Weights of a small GPT-style language model, trained from scratch on English Wikipedia.
Size: 15 layers, width 96, 3 heads of 32, MLP 320 tanh GELU, vocabulary 26868, 4.17M parameters.
Architecture: LayerNorm before each block, learned positions, biases, tied embeddings.
Training: a variant of Muon for these matrices, 178M tokens.
Each number is 128 + 32 x the weight over its row's rms, rounded and kept within 0 to 255. Layers, rows and columns count from 0. Numbers have three digits each. The size before them is the row's rms in percent of the matrix's.

# layer 6 attention query, 96x96, rms 0.315, rows 0-40, columns 0-95
072:163159224127175161118122127147163149116135142116205099100069178133128111086086159129100100119132127175123130033171089177132073123135116169121120113084119193150173134112090127167136151128140129113080124073109113120137116153112086108111202108095135135144082131169160106107122137133130130074
066:163082126145120155062073112164165164130118181189100147133164135122116153123031080096185126121129105103147058154110127141118146094168143164113124109100115166182147096101099140133157110116169077109126136132116134145186069156093123106160163179115048128092086119119135140118108138155137111176
075:149143159106145124102108139138145125108098149166104139098102127123099140105201125151083153105101108184153103158095117130152101123161108158108210125099159070073108105132196158161135182137113122140130099116132159106061174093098128076090101069117181106145187108141088149105116099181121174197
076:189120138122163188183142162140143126154112122118157136094096118128133133066084067093141129154068085158190113137086088154116125093073126105152104097123084099142132164108149130105146116155098187107169132042125136113180144123172115107140190121115082114161121182184154140113085088117109139175
082:067108111147112079102101168122140121155126124184112098081123144149063220154115145162080131090149154079116182156161152155084126160154132124139152135114141148142157080176106088090158137108133093160135072103126110067086153144146164136110221130142127110177165152138120076107107114090174129117
072:121176158160123107119115170128098108123089054088132120078151064097076153043155134153087124127173127131133105154169144169176101082104138118099110180123161155163127087140172076094144092134114165109129086122146159195118156194120083136140118174142162109142114102092183157105134113149168115095
066:133115094157096059124132140069087115094179132188099118181139099106112096169052168143076129150130150145145184147125119117110098146093060139106079132165097108183142117107158116126136095153095134149114152075124140185122108151102151191127074164138189124128145144080144113114185185116121155145
066:118125144122096142118173164130155155142093068156085136161154163154139169106160061148093106151146130139087182150154144077122114124145056102114156126115150176166126144110070107145138136075125154085092123138149135148103155172185107170096157086161156111085161091101141133185135060126076050115
070:077067148092147132121129144136125154140123181141175159106139139176115139078171147176135118137138128153124175173127125132116121146139112159123177162114058102065061155159151120154113152140145085124113126167104097135065072099140111161124120067168147125130079022063114133180132118146120133167
069:075142182116118160106130087157127154103075101144152094086177127133115106166087112137114101057109097143202108156140149097098096137143052103151095100128174193138169115091117116207162129130187166092113170124142156114145127154124148083161138137091102127131121183161166144134097148082112153079
076:094181092097134119110121150082154086112176123077093112160185119097132074156096139082097170141131114125092159138124159103106140135182097085179147157111102127120169142117095167143097206106168124163139127177106149145100128128118133093145040116140154163164141108097064187170162119178138089098
072:082115161181140131122174134131072165140142117087157087102069126131117131158122096168090159094060132113148139156163118153142142119119194124175149153114134093126140137142135064091177095128071200123119083096156111122110173168140031079163131113135116157177131124125150101128146137108150085064
075:187165109130066126104130111135088140119157178185085162104128142071135110159135141155152168153142091154073080112182124072102093108154117108130123102157144180164109135150112194127149139190167089101173171132129113095062091086147132115154053070109099105113113116091114152166129147135110162137
074:126111153138071182114117160097093108110197177131127144158145096112146127133148076163122070108099172151118164099171126124132122132166110051098119131143181113176101180152121157121117206151126085117117111125119107137106101104199148126085119171134146015124130100101115122146160125101178137087
062:137141087148094179103155116113082107130117127097129116163134160114098171111177114158052070132192083083153090125149148129140125095167110105176155146129175153122091095145157089152080140088120170158119077155072099139128161156098110218137097170173173086161121089160164098145095113133136116146
067:156216107100144181122138105103125176100136109134174117220156138139118129082157090151055057071145122165116124086176062129099129151095153112182098157124117126113157126157094122137135199110094137108178151138155133190138116097141135131128119144112087127135127149112117173101105152122075119079
067:126200152128110110124147107180094122111122153175142107126143111136174116113091085130128151142081102228098144173128127119136114095106132149164147099132098080135130063158119141161157122091155162099074120071153222120071137123062194122148141111131100113094117164173147111102130131187097151127
072:141050117121111088118138136171164157126136137157101165123101146123175103175203095129094092152100102160109097149086133090108107199149109131145132160115084095121208161161092129157118156134141065144087148080164118127144106065183122163104126143100157152178164130111097137158099094109065129171
067:178048106067081138112129098140167155078138139121137105143095085129137067138159172176132122173092146094095130131144140108089138174084086132112105111103138154113092141142071182147110153104156130095152120090112187121181126101177099180170140181067148119140151093146152193126081143166126138134
073:160110072097120130143122166126152076119160206080122124159145185134180149129133153105111111163108144151220114149123124144069104099076148148118133165098073099136128124112127136143127093120104154079116119156173150130148164131063144083122179129172084109201125110098116185140155087154060145112
069:167088096125120135093147128128118104097155181148101148113144133182121114083140163130136174120132109130152083143104133144065186131147070140081160125119068116089172144202095179155123066133093108102139109099098112150142124150114186147115118091087156115132168142125097154168067199095146063184
076:111095138172089148125108139110143079142096120126149123172123138078133096155157134094120180177100113114119127198143134113067089154097121124124170134082073047118129147059111175146119119171122134137156119143111153125177140055102162130124078150119095202122136129116115168136101134210088193141
075:162165111130126222128156089119159118113169118170100105194139089132129102065149128180127112151182085184081129091131126129110160136177113135106094172186147153045150127111089151109110063160129127166107157095085149172104098131156146107154102090137111120129118125088108104105191079148127115121
071:182092139148130198145159140156130135131064182194113103104109125140156111116156156113131120104079110122053084127115134158135124169158146084136121122175111173130123148091074125147053168181151072103126148111161125087158102060103135169175120145147160136111074096189135111123151102088102101153
064:118123160102179178118143098106063124139159148057136109128082114166098150159115123126137070183124084178137147130153090162141086103126141119104119149133100080093088128129106188180073134196106126139111103173114176155142089161111102160101155166128145180150110110060137092079139164139155139189
064:116152135084113135129124148158141102114113131123133125117124071157161115145090122093176065201131160144121187080065097136166135087122134185113162119074123103095155137156150113166151095183168199143088120135176085114111087165132083116096189142107120183111138143170126130102143135095042125101
070:129121154068086098115169121108140180132056140153145114143163128043131171120122125078139092159169110170114157097057130111181160150112097124132132121104126115134113157134079076111089176181114065169114091151175092153164148128167125107141118126133140164099105152141080133125186091181146189116
065:124154126184123144115178086056155170144146103081116152057163120152092111160110080117107121097156093067125112133104048141087129141124134128120138080109130165144160113150171148148160124151084135126136132060072166142133142151158106203122117160110173072142079106172173104098100174124147144151
070:118191099109170146097137147127124148097134091131084116099094133119112184066130145145093146115150101153165100114152095097126151151079165102170100192116175148127098173154150077089191108140109138088116121153083148143156143137154082088142159209139189121119185074105112118154171122089169123071
070:061157170102093138113073115057092100149142135152075084150168194122095155172106114086101158105141144105044090113090124086185133148110134114125120141172136198207113162144146084149148119161110137144163060123086146149097137170166136144121129129116144091123149133153136164098099155145129131110
070:129140198194150117132164111090106096095137111138135109120125068135130153187139104138146146144121122077107108118122156172175170114146137118161161102105148137173082093086153077141130136180138145188103166141118123165077160084078117058131120161155113094130132122137145035109128146047134163081
077:121182161113152074144100116097142121124152170120152115095117164152133082109141116121127212130123088147098163125093127117214113134121166078094147110108183132115149113126099052103116137172206155133128122114081094161099180078198122119182089105127151138120096103133147173097180115111074135119
074:183109125166175126099156109112064117138161143136039102124064220153063150148140171128108118132122061132128120077152098163096089138174102094114114098131114162119141171119065130156092102150125140150123129106096095089136114116184142111113158130118140204148127108155169107135167089124173103146
076:061058164069143185114160161137160193118135142120146107110100171094127088077118095130140078165111138111157170120093125122110090125133091166155151180116098126132091124099130187212124180080147094108082114150099154123167111118133093117080177162093118148115145132137117117182101145141172142171
073:112106148180193126195149116119118123119168092139075138194185119145121092131125115101141110120091166147097144090107130100103095135122104150101058143195104129120146106124120171096107163131104184126081192129135146149140105189140157130100081190065197137095091111124099072104156149097117138123
063:166147130092139162129119108121135132123163155124106111110098079110172076161107108152132128142103071102133105162167148163062154146127173139091133109128098154110154157091143174166136098153191113167070112111132161115153028075088124061112106142155086138127117165180150063114152191167132164139
070:138056141128147191137119121102086145127152122155086102187155074118115150169152191128137117097109107128149102167149107197071164088175131090166147147081125143053173058080133146122161099137101163140129111094130157082169193170108141112175159130115117119127154113140109102088091155131111113094
070:080150183114142135165118100076121091142106153047134135155105229143135102122113158119091124135117122190145157106135097087136136116109154117111094155103105156133101095120130155153152155129039111121108122144151175161093146166055095115135135163141204179107151189124117071073144135127127105138
073:108162111088097123123099134081170151085102156109105155132169112127118172118133133090110119131154044115147147164140102145148101102146101091146098169142118232147107084149148168136161103134170084111110177052159160152104115116110171152128156129140174076169074087123107196139131078163091116131
067:120104101161161110149171141147178143146144096103184174173075148136144133131144149104092092184137095081140141089162091111124170172087145135099122135081101139179116112133137115114045155083113104138162144127156090129144125091142076153109090122196172145104075184085160077145080187106097132124
074:063102137148124096126169164130114162094089097140111163111129146158148103157137157140142136104130180129164145206067122174074099157083111103121168132120096089083099176108131097141154117101121049063097086113127157108175135092137120142157167187153193138101096114131108149162188127116157077117
# layer 6 attention key, 96x96, rms 0.299, rows 0-39, columns 0-95
071:164170206161143118109123127161141149069081156119133072094126182105095104103153118123114147139109126177132138100146121136146128121099136165106093086091128141160112177112079217197130136122116132093085084050084164099122118175169082107123126114099201142179124147159117128116130117116159180137
062:153068181084150162064138081199077118094130121180127108158155151124136152160142134165112116084119156080112093122089082181162139128149119167166094119096137152137152187168111167170105092101109082139091147117126140127164088164086104151091128115094120105114171159119177181121106109088141057141
068:111130105128141124091092136126188112125100137123108126055147123095132124103098140120119146135115091131173096169139104111144130104158135161115160117114180094154162069071182146125082135088130170165155066181161159174128139111059168111091109123128117133132126170139077113134068103170181233160
070:173158140172106209132132143153174120103125141093176136127121118121147136073108084092092188087084120115165117136139092174092123093074118134135157056122068125122109098124147166138101117131097151118154145087128169101201144136054162134086143112119139082134155179184116117082105153129168133186
074:128090110099091068062147134101172145126148155167086159099125161113056136119148190194132108096105165091152131129137141102102148170130078128070151122105180122165147111149135141114167143104134099082153126143139103115071160130192141137118155081130113080201197136153115101156105117113127176072
071:119193180153147145129123110105162139094120120054148135121144084105100149124170075202117099093144118091105093125147146087107112107147128122095145123068163120143135059104145110095157106111167155158153122177156139199124188154164066112130069106131116175171107118078137173064124163124119131165
066:136092106126081069141113089099132089115140154108116091109151156166122109205104200117109134111164137092137160128112118119105107149102139152168090147134126135182100127179157130082128137124129070124115101035124151074144124096225152212182085089160119143152132163100098150130150119138145145148
075:135149086135084152097191161094159161121063107143114113159127070145131138116143107177136099123122101146106138112203168086192075130137100116128179124149070177196109124121126162106099122086127132113134138177164110190094073118180085133144127125199121108098159070147112089124107087146145117136
069:076033123136182161159117130113112168111156133177167131166148114141146171123132133153098152135102121208127145144172122132118102099151149127095146111096130080132117158133183136117129144161121147134135126181148094151101095115129087137090103070155138077111111063013151060176112155146127132131
070:099123124086111118123148091157120130106130093110103100166146155183145131160129084165111130160133094124100179109077174091145134121106047145120139122085146175121185145113082113145100121153210158162153111083115127045152188116133139161141146083098121161116160184170153168126148049133113079132
080:145155055105128152116144143105163118140151161089076059170142074123124096159102163097146169124080099169185135125110109138131113155139133075151114163162126151110153173134083162051154108084133160155149092186105097139136175125163123110138094126152114120149155100119097164220125097130089062133
072:125092114139164106116127149063135169127100108105103096148106076135131117218118137151149145124062130093152126116178175142093189131139139112129163091083058066131120137114132111107209103146152148125204113141144114095089162195161089122153167114159154169169121137160111096100118100122103106085
072:116149103154075188145097125171101124129137153209084100132159122089145136131101157137148065102161167164111105133119135099134077104147144097189129093139246183086117114123101084161149190136140101166175120110131133132118067093155158122121076104093103145077105112147124112133158100138129135100
073:115103138078103134125133157156113144134138149153133127125224148088093189094132114148165084102181101144162200105153135077115097156125090080106081122166155088164115156108108095079094153184103104105171117144121142099130107197176129135086105159142124123116102162072082153130161119159178114078
064:105142109108129116137157112075153063117116134130154139168144113102113121103198126177110083123146046082133043171153185171114127133158108161132143117143111177118048108138153071159090099142134126085162145155120087156117141136092131146183078165167181115163141143130109114120090109162125123192
066:176172107137115157156121114083163166099159131137061141193130072112137137129171118060096113104120136177115107128171137076122138158118087084143078124158030148110113161127076132141115180121131141102177100116128104122146191177163125195136095110113127136076112086103111146118143121176139159167
072:174127150102093133128111124191068120114157123133108139136107104103152132109153068137131126168157124225110150129123111134154160146102120156132145119108139059101121084186113111151136048121153123182124079080093156123122169092140152114131154104151052117064202151154151150113115115145096194167
074:142110067143096121062128145169151172114110114171079150140120117167162163182154110069115077121090116154102144190089145138158100148158133143117171154131115118141161120165120153134063228152099121105111137118141114111117072105092146172120158143121181116106121125103097042133087087176140110159
065:140138078129091106105146117124089164088119086119144108163090105128162101157137148108091081076108147109138097122119158108125081170121137140136106109077139162164170143105114138198108159108105206052166141118097183132132106171149077197193149180120161147121149056177110108132086147127144121161
075:139126107146100152132143196157091068102120164081122130176093161081154137092151147085071185134129152131159125147138121179122104108132157121131141177117115090120113164137127155178138091091076159102106095122149127099143213119070116146083150120157129133187126100050121199127163097175083133114
073:145067096129066099124111164172133125119148190177085123117108167123137099121148117149122118150121111145135084191112150149115129117106140142048179116158131123124169163133104196152172109067111106080105118102129171180142060116121118160151099097128170067115170144083105077173128180110157101167
078:152157128174125112097157143100104019110065138140102103159141085129148165140174170075126184144123106131138080117147114110118104121092151100111132121140182122166073135128142153129107103140088172141125152130141160147149131111038169178122144167097138139120149170040143160110072161115138182115
074:183127144158162161145113072113147126120113150124121123150145114083109129068111117163172131092181103172078126121162077111108118132198154102121072110121166213116137142171094217131137106144127077118081116145109146162161093138159106147144053113125088110107083144075128088112149124182162119118
070:165116096196095182107133082144088107113090143159175152114096092155102158164151171115171102098132114154131108151117094158119082153156148103129080079153116197174108151109073151159095143206142052162135123122124156105147137090122150117119108119113161088073076160113161093179138140092151097153
067:101132199113181117099100110157103099045126075068124119158149084182125186073131125119071133153142098156126103112144125130131148109132143173110120099108117131150087132142155125169081117137133124108073181148152139143123077208143105156120133143157140157148079154065107203141162153155165098092
068:112101169104117138143124119157160131127104157091182119130138090129188094135082110125198096137115107157133174095137080129151138096111154209147135145093088109116166141140144150168191144116135163146003125116176135122156099139126074068089198156102132115138114128146105095123107143153072112131
071:136124153126135139120171140135159148126051159146132109141114111132153132101054133101130151059110124108130123094128103170136149165136128107136052138142164173189108156144096057092014150159119104135124093146189067116147122114183086142138183145112107090155101159126184156116136118136103153156
071:133141091148142107127140081109186173142167099138103167091130125125093104128169147116099122113097120074117096162128096139098107090131097142118160093141084197108153124128134137146163139153127150150174164061096186108118151158145102157151096092086190152135079074212141107113122092099114088222
070:007176121105179165134119148051137085174128066106085124153144146153127166103098054119107150060092126126146167157156110115118155153137105136153135129138107128124143131083143098095164157149120124123187121191141128095117125182178144130144135156138163130163176127122098108124180074105105138120
066:128126141100119130103162121146092171180169215162087113164195129121113095143063077144136145066104107134093070114143158063123086133132089129117098129134119129144182105174141094104155070125132152083121121116144106133093118088162206115152143159112145114171149160153168202101107158097115121136
072:181080161087167093164180100118162133124108170110129147074181130161180144142114171174166100116155111081110155105076149148094155120141182098133108102084109152159166091104141094131118119081174098141066164158141121116132139090111116045131165139143137153102110197136114162108134127081060113107
080:152177133084144133115137085138154157142163157122172125098122143120170051150081105108159154068087117248109134112123093111145114138105141093136145115157105106130157070108117132096150164136144143144192124181128109195116137043114136065159111107123161177131092102127101174119115124133088146130
073:156134127149126158029125112132133093113134139156094104159110160136131147099132191107112100126124079102172095140154170146131146144163141086080091091182158142156146144096030161182132133152102085117102128095103161151155102099134090149154131095119087154099100184107176075072154147146189156130
075:128121133124112142135113183185126115101112135141090100154114063149108119109127118142111115114137186137125111119140125178159115087143072190115161147162134124085124169170134141152131102083092156078091111108150206172173032194112133123091158177095117107107177103109062113125109189161116121158
080:141145134103091118162151122073135157128180148073127173139142141137120067102076118089132170104145144084117186098088094115128141140114086118094103137143081160119129178177126123155074126159109131136125174128096078144125090083197165208118125198086183127121129119185121127125142135104097106202
064:160093137146112142126131116161099130123096140106120089102089024151165082175084137148159089128049092161131128146100122180134172137116095126135066118190141142082165103133150169146131120108126135190115119185136168107120146120079131067130121177134149122103150164158145065115129108107148135209
065:159092161118118152131138120159111148123096116157080067128174106067133104156143199164145097117162122066158093187162166080084128117121131109159060157083112189071141126137108187100125122143057189120081111113101092113161148119117132172136138184134067152133152125124145177119125114139141152139
065:062178173086191137105157163124120181108151129106123108156102134125169093080127126117140168137095143157075080065140111162109123132105123157129089122166117130157121190083092084169059126087151156096089086126155103137113087146095099165170169183148167165114137085149139197100141114109148120145
070:158098088153114150120115121100128123147118149165109146161173138096154167133184063131074063125140122082107101137105077203091079118147190097178105163139159153094193195146142163109100109143096094156148149077127125111130137112106124174107086115140132120200088091123153186134124110102080124135
073:135081134155114096189173154093072140129096132111188134097136174160151129110140094162157103152112110113092083118150155152096154180106119119130128148178073081223061187104125102112143137141112114087153118096140120141134021132169137116175109126147107126104122119167149112083107145121182140100
# layer 6 attention value, 96x96, rms 0.246, rows 0-31, columns 0-95
103:104113148121103119176147138127141119179166138155104104133147157068150135117146136106129109162143117147122206186127197153139109112127128147102175108127089091082129172099077111149146171155097085094100106106146134122135179102092114163067128124161135173168106017116084096161185135083081128139
095:075133117134112066124127105057141174135075183159114096157200118135105038148122102149113166118157118138137129160126137113158153124137103160104176070153087097121109147134155164137082160129156095122129150131167154027088170106098140123126088067103187141150146139115125124125131144114184173123
105:135086177093121140181132129115174107115082169154101131085167164187144139173171137149195079152128090082142132180114094091125077141104106070148097094116119141179026177136152112123133209141116141100135085141116108123120188087097137125123109137115100114106129104158126161127081141159105124146
098:149137121130143109135132155127158112104119151104099137167132088158107128079082113147167152099136141147093118181114145140101128131129119072159204062117089165144118129147141105092173110110134133107173165084059175212169102147133133082136128086102087139138129110072077198157074175157180092141
092:103077124106167124086149115159130168125112155121124055095107154123137121107067157128189107107113125124159089129154110175127127081164152119115133138133206164150185086065163190118098115121093159102066146180151080157133146173083089118139147121157129125127075127148092157194084158102166121106
110:112102112115139165142081166145096148135130118161176111114075159097146150097088129152126162106043140178152123125101095104128131134059147111139088132147107134107134188086187090114179149105117118078115094130114184135180135096146125103174146183125169073176197172142130181107100088137112080117
103:152126108183115177093135068153112117106125129128067097094166117171156148125211111157098134153133095118178162154127171076097149048139127096076075166148102131115127136107112145117168086165123144156112113112137144118110229179125123124113140104180175078151147118109113134167144114105101074108
110:087140138085133090166152177169115118104110203128145138109171179056143145145148070123144127108134098148064134076137096162146100101171067107114154152108129078186124140059141095210121152111143153087145173132149129155109106108154121128107151143134099142157120123205128104110088125086097167100
112:105111126110170157055138110127166113199147090131110137150141115129118182112141096106136110116140155137109086159087122131091167102143183183110101147043090131156141052156119113118119160131073122147100090200137089130122123192134091158121120142141136054132174136101138161156100151167130053153
101:103177081106075060079077140124130095093188150157116130178118120130092137155153166089116132160137141098117123164164138102123146147083128093032097057089129086180151123139108161115116114093189129130137082108109142144078126139136178092115170137159158103138112159181163160115141145178160148147
090:203162053109165127089072120124182071119175083161091144073134130135154146109182139110153146148100101134132095122128144134122131223170184103105091147150115110139138109127124119134097197063163130145148148146109154084126149180147122095152130088117101149085137141150099091103119084159119091171
099:097095108189123144162145124081146123125124068107084093063139154135132088142150068185168106101148140114135105118107082154124108164089137108159125183102165138132228102167110170116100096108110131207132140110176113135122153061140147114145155119124195102138080106152129160159139095143162153087
091:153144050153080126136111160127119113067157125108157148104140127172134126133139088121110152094113145123118134116086097160126157131139076165108096142096064155147143100145154140110153184152125173168156164132134096137083141096139178173132088156120206007073147098113156117143102180146124121079
101:130122132096180111162065135169111158119122109115137111120134112116131158125072156102140100141111155115114160095129131173157112141127150132076125109094092158080129120099149138041149127183216094131067166153131099126123170185141153089121204083202140163133127145093131112168180100087117138071
093:149117159149086130154125045052126134187188115142178193085119139084145066107148153130119163121137100110135081126116120133087173161120106161163137104159133177109128135114150146070119072091106164121139074074105149159111113143146063165171091148120124136114115129135100178177076165163123125125
100:178121100158144083171205126148185139169099140131081093081170093154120129103138088104131118127131139141111137125107112146132141132150155132146135180119061109161127121139156140094145079120105117116066102130168132196148064135127102105108125153157105150129183188118068060228083145116147121125
108:161189112105154172075201149103127113134093135148105150156148126152104096062113083140144093120142133134152072127145102058153141091130109147171138159131105164092151178176179150132094122138114147139113149183133130165127086184072093173098159092116086151124146155124046156095120105131065117158
103:150121129082122114102123146131143074123079105149159140160150111113159140108108072085095086128111171165120186129091151078129134061087150134171161141131163192146111096116084093113195133139120184149128142103107101109144179130113108090144167156135132135179114173142150128191117035149159058105
101:110089104148098100169111134144111113142173110219118124149147076037135148161146075124187058128135205116128142177138112163118106140117082166103165115126113147123126131116203069134141102152143166144098111111114089107176128177064100153123149148117150147101084078129146128112113181128148128111
096:108117122119117142126125124106168162131125179123070084138154128097110086141167146124092145151187123115130092104115119120140173136172088154128167170133118126079143123141141126111102122160083114095072175155123115150129050177104143103118070160042213184170074134126069153137105145114161175171
104:061107075128134143123094089133194134082032123124081143085153132148118112110136092143105118089179088084167170141106180134161150186175198081141145129130143074100114132116166135154152173103117123189132158140149155086138133113130124162075088159090107148099127108160161126125152100110147093162
098:182155135142129105150147083175118153134081128086135160083093105099108181072191120121160082139164168132070104137166114139113105105166163140161153140125197185155069135156123141160114144195057111129150116131104139116140153088097131069158135099130133141127129032127128164090084099111132131131
094:082062120111109144188134143101189073086155127189097114152162112103134206121161085177103101132116105152177082149146144156084126107092129129117130080136120131167076079153140151098086105113115151133159190176105120139129152112104140118134126182115101144136175179136078099192138101153138144080
106:055125179114156126111149097108184133161136128154153156122134185123075136086141109064130148123144125198199156138117106157122074087159086139098160112140118099134109077095092117154164165113125182125116084113110148246128135110138132177144146098115108120091128169081125103099132117094082141149
094:194081099156141093150122133052146136135160070153085130123144193175055162082130090101136121099178157116153140109118170089133143161146098125105127140139072183152124163107177161121126105154083136116126150143068142113141201044148142155122156161139098093132160152085133101119150098131130095146
109:120090128155117123095139172195146128117145078102120145129169103129160150126105107145103068130129101122169174176136121112102204214180067143128120184167133047145198105137099104137148146160086140133086142109096133121119150131163140079138117168119139165091060132112141111090095131090075124129
106:113113111107169117145121127158113107142137088133142159164104155149154173168112079186126072115130130123238117155191100131093128109135099137201095103125090080144118118146205117103116124142135152144145140125193034160110120141122128127135136062140160139124082136079112110181101088087105117109
105:132145171101148154113133150137125134054149082097164124097128122197139153144130203128172183138139125194125097146147114088133075169141078163112140151122133085095091108186075150133111086154139170034095049182116150135093171136150125140140157103160148106102122150141092139121131136102115106094
091:142105138071117149114191102154235155107115109184126153114131103120124172136203087147055120137043127143091102125132170167121124136130071117117125170159107108078134126133125088129144176148107079075106109117138120120101135107107175142105106098097104176164118172170114163133161110148127176160
101:103161073147130133105144128067053149151124098122105159127125157152107143192104120107137129140137105104047073096161090135161155097122133166162159115161131101114150144103193129099139166089138114142144132099157225119094097138066181141135089079161164099157140144076139103150189117156147093135
097:188108115073103136138145082145146161165135156131152047150117130088139113154153161170117135098138098091076154121149116173076117121147142121176117122145143156123110155169158154080134128112154132099128149116143154143138070094145137166114142189060165144124186130133085152109034134042081092105
101:138122156112106159133179192164125113114190132139130073110107152120132163116154120094132149097162153140136083141111057121132136093168131151133164126114132120062156066108111127176088085152132103047181121166141117119174112093102052116112158174099179141102127116174145105075205114115103127161
# layer 6 attention output (transposed), 96x96, rms 0.226, rows 0-31, columns 0-95
102:140173138125157140102119082097192143064122060075115178120101136177172090137074095152113109095106143082130054089144097084088142141074135146149098122097083173145122090185156108122132128116150153112124110133151119123158127188123099132181160161105162139126124188165198167118140151150157101130
085:125143183144166135116125172149127127110064048101151142126060107120085148031155116129129095155177126084154145121179104135128173094051163132114101120067122086109101121137108167164130111137120096137090127124103121144174124150113107126124173146160098187110151151133151113103133170165198188140
091:109173158139131158082055113163158085116218142122140142115121142126129118094068095124106145138116181195123167095156107155110136146127116174097138131140130119094155180097104171150161118172129099156097135115098105076113068227127120106122116128074101110150096148090107085149202141132161105113
095:151114175089125105166103153140074165129093097153139157122108184106175149148138172131128156149145138128098140099123169151157129163141161153125021107125121124140086118106168120172071058157115041117054150115159123094109126119134095149141169181137124095131136126134169080085183110090098157124
089:102169091162118126155138132098103139106161071106068154189130099139114140149160112147072137125154152098091179108154123071143125138094124129147112105151109101087109113190143079092131151090138089114210114101157147135071171113206158158128113106165129109164119108124124144060222122163112144151
098:135082143165134122131142116099083093109161117158097070197177135169140130166153148141136081129166123098055122100105151113154132132177131079157151160114094186156170112168060131150105142121167123184082168123130086165093088127163136178153085115092129137096099134065142068148174137124114104090
092:117136158125152139163138104098118154167123108118213092157149152120088127135087092008156163082133189135119109076107088157178095120102127103166118129145166106165134142163128135128101164130111109102163083113154094185175059099129124144168108123088116163093105145126101161118128193116137160089
101:156102144112137112130097104147080107098181100099058113181108105180134137150112181148102157160177094127169121145107107114127144139140147170159095164109158112076065131216178167120120088061104142157071121129094178079128111141116100125120129126138065133121183102076141137172133143169166128137
109:168128133140093123133091183118098108097082142178148105117134159137133087134100191137109154148156123147135172093142110086110090137121110032121101114198198152152136134125146130092150122187182132169129149075117115096160093044131212093116146123159135113100093167102136144132144119123127126060
096:127108179142137181162208146089162175155080097099166075116104096144092133064102150160115083088105085129125167141119110155167099130159105128152100153140140188166097184131150164099114127135081134092107162140115148162137131176169049144149108135137143123158082081141112088119147091066097110154
092:149098255106115149166151116113098159123171183080152082141222104103119102140131123158134147124172137083088149107138148149094115079125105144110140083071136131157094087085153151162137077102147128119111167083110110139095109142152128128129120123140114139171125098134133176092124181110071138185
096:147171152102131123104120140144102104116139154146157124173120160116072140081141144182173131114165135141154144124150200057126127110141098167077112108184119103132060110095129069136122149116131110043121099172099137158159090110145103155155097162146129126104187135059053186119127168104170096131
088:104126146080124135118189111079151201129161137125137109137150134083091103113095147202139120133157109129098103103139177120100149121155091119137133104157127152145100118081130060102174106107143072123134156167106091127160112167102081137172130104150057229185134145108155168112163090139172089092
094:133146095200104166115174122148088125111130119147077145145144147110113177113114071085125162112110101076103124107189087138131129161141161083115116101177132156186084101146068111118079097111032131133125134081111166143157122196154160211112127138121119098115108133155178145118097144176160139131
082:087159189107179149131103212125127083118087180124081103125154115130123164125118121093097140127115123132142148148096149114177146128146167117129145113098118101160110164113165088113119133125153083143078147197162110123103130137026118096050132155158127150109152152073106163117216128098095168102
091:162127130153141130111052044086068125152122137129120149135119184129141121151163132164117117127150120112149147062162118087151137115134133153121077113105187104127141140149136071147158091165129144157222103118095093103093192109170112094130143080141139167174085073162135161085104075154121164151
093:108066146134115052145092125153122147161140130130188128051094106104115110170141145131119200136133155098077159124118135141158170169099137125086153129127213082098129063115151101064094114183162135203152079108143105123087178087145114121114102163112168129102159122129139129152122170107149137126
090:061102168111167132167134108106093188146115107149108158140173174167159157132169103136122115109163052128115082141110131097139130161113152109086088115150078138107112161128102109118152112226131075100152141156138133136150054123193142115112099154079129154082123116125147148137135210094157096078
090:166179133082134149161123139155152132113137114032131117132079126169202147090070148103098174091120065223126139099142138140115176196107129095131070114181119142119139124131058128098101120094154155147133127179094077097124162137155109114152096118166162096135138123127139153144154113118090106137
092:126118089142114106131088151135161114132073099133178133071077139122162174124119081139159157157099123123180166138151182096152166136092168118122171104120112076155147101128149097108176140083156155153168082136133142127128149100149129068134198071140038065140178141162135116129104085165123148071
092:158109135132175100134127140160115116102150169145163126170080146143104115130122193125086160126136174148119107095155132181113118075060133161078124173146081131146132127124097172108180091089097151095156071085093116204098129110109096105162148092151163120191087091096142144145120173184078149079
087:157132143105131116150134094146120164128172137126106123160156163146153084138066128116078156125124097153164126157032145098165133141057129190097123104138077080096161077129158093104102088133172145103167153121119105096157123107135191103164079109132110139120167186164107117153175138108073118205
088:146146118101122146090078151161121133181129128173126121120101079145137105110087111099165148181114136208076164102150105123188097125141121126120119116137127137138156161147101139123174141151132144132131118149078100146071085166155101158120158097131158127041125020179179149137138128090080068171
101:098084087150130133139129148174097140134130144124068163101125092129148108137146104156166068133137183048120079120164109119088152158123134132147083184116208146117120180191184117137117132109161080099159093158148082049142078159125103076136104199163142133143123131144124150164134107090124119113
094:078142146084080147083102133196060160084078176133154105138124112073158115155106104148149076160142129212102117110151112106186145114111135143154134164131177138120124127144079070155140137176116121111095098120164121123117055171073118141167135119082166136154114161121115109175102186164142154111
097:152148146133100181125058136132130194133080146099151125143148130108124142107152164167128173109161136117120083089147141122167135045147176144143140070134168221078113102140143166116112132074124161152165086140101090160116093123087143102072112070103105078120174147168095163151106123146156083112
097:136175143106115135123149098151148087122136163151054135111150107089101069113131100155186178136156127130025140106110144090167122144140107113091120091123187197112143136106063168125104119121168108135165074134075187158156167138131158108124116158081104109056145165136138142130138101184160133123
095:152102126129117128116079141100125122152174119151169128173126088073158138128133056134102068146104130045145121127102118164154149097133127070170089148158150139174137172116159114061109190119134132147152195055132114134119077139158115134079108144156145109141144150148097154149133081162176051170
089:077143137148137142102111125113045072117139084068165083124137151140112115168096114132125133146130122078120159110139123155148137109120138168177144096092181119151132116121179175174196073126167168145151173131077211103161080137070102084119157169116137096118167139131114122120111170096159136064
089:158085167094127080087169167131114127116127114172120072130089120109089141138156198140074163067106128147147146133163138126096123162114040122135138149075142141148201105070036135155124162111091152130150095157149099149156162105158142165121187137091123151132183095138140125108136086141104157109
090:088128207138134115140104170114062086101161111089123168125131154137144185108120090126164151149125146151130113120112118123130117102149098138083171153085126094171133110166161118160113081166061129164073066191123096131130154179124164091111134095170091123089098176127159115092220096158124103148
095:096141114095101087180090157159106094095143061032171151096161093151176114110100134130114100180126106120116139175133164105118096168148148114112103151102166148105125111168179120145129177130117236139094130142169159136143108143109130181126073116118121112154137081098153169076106114174093108141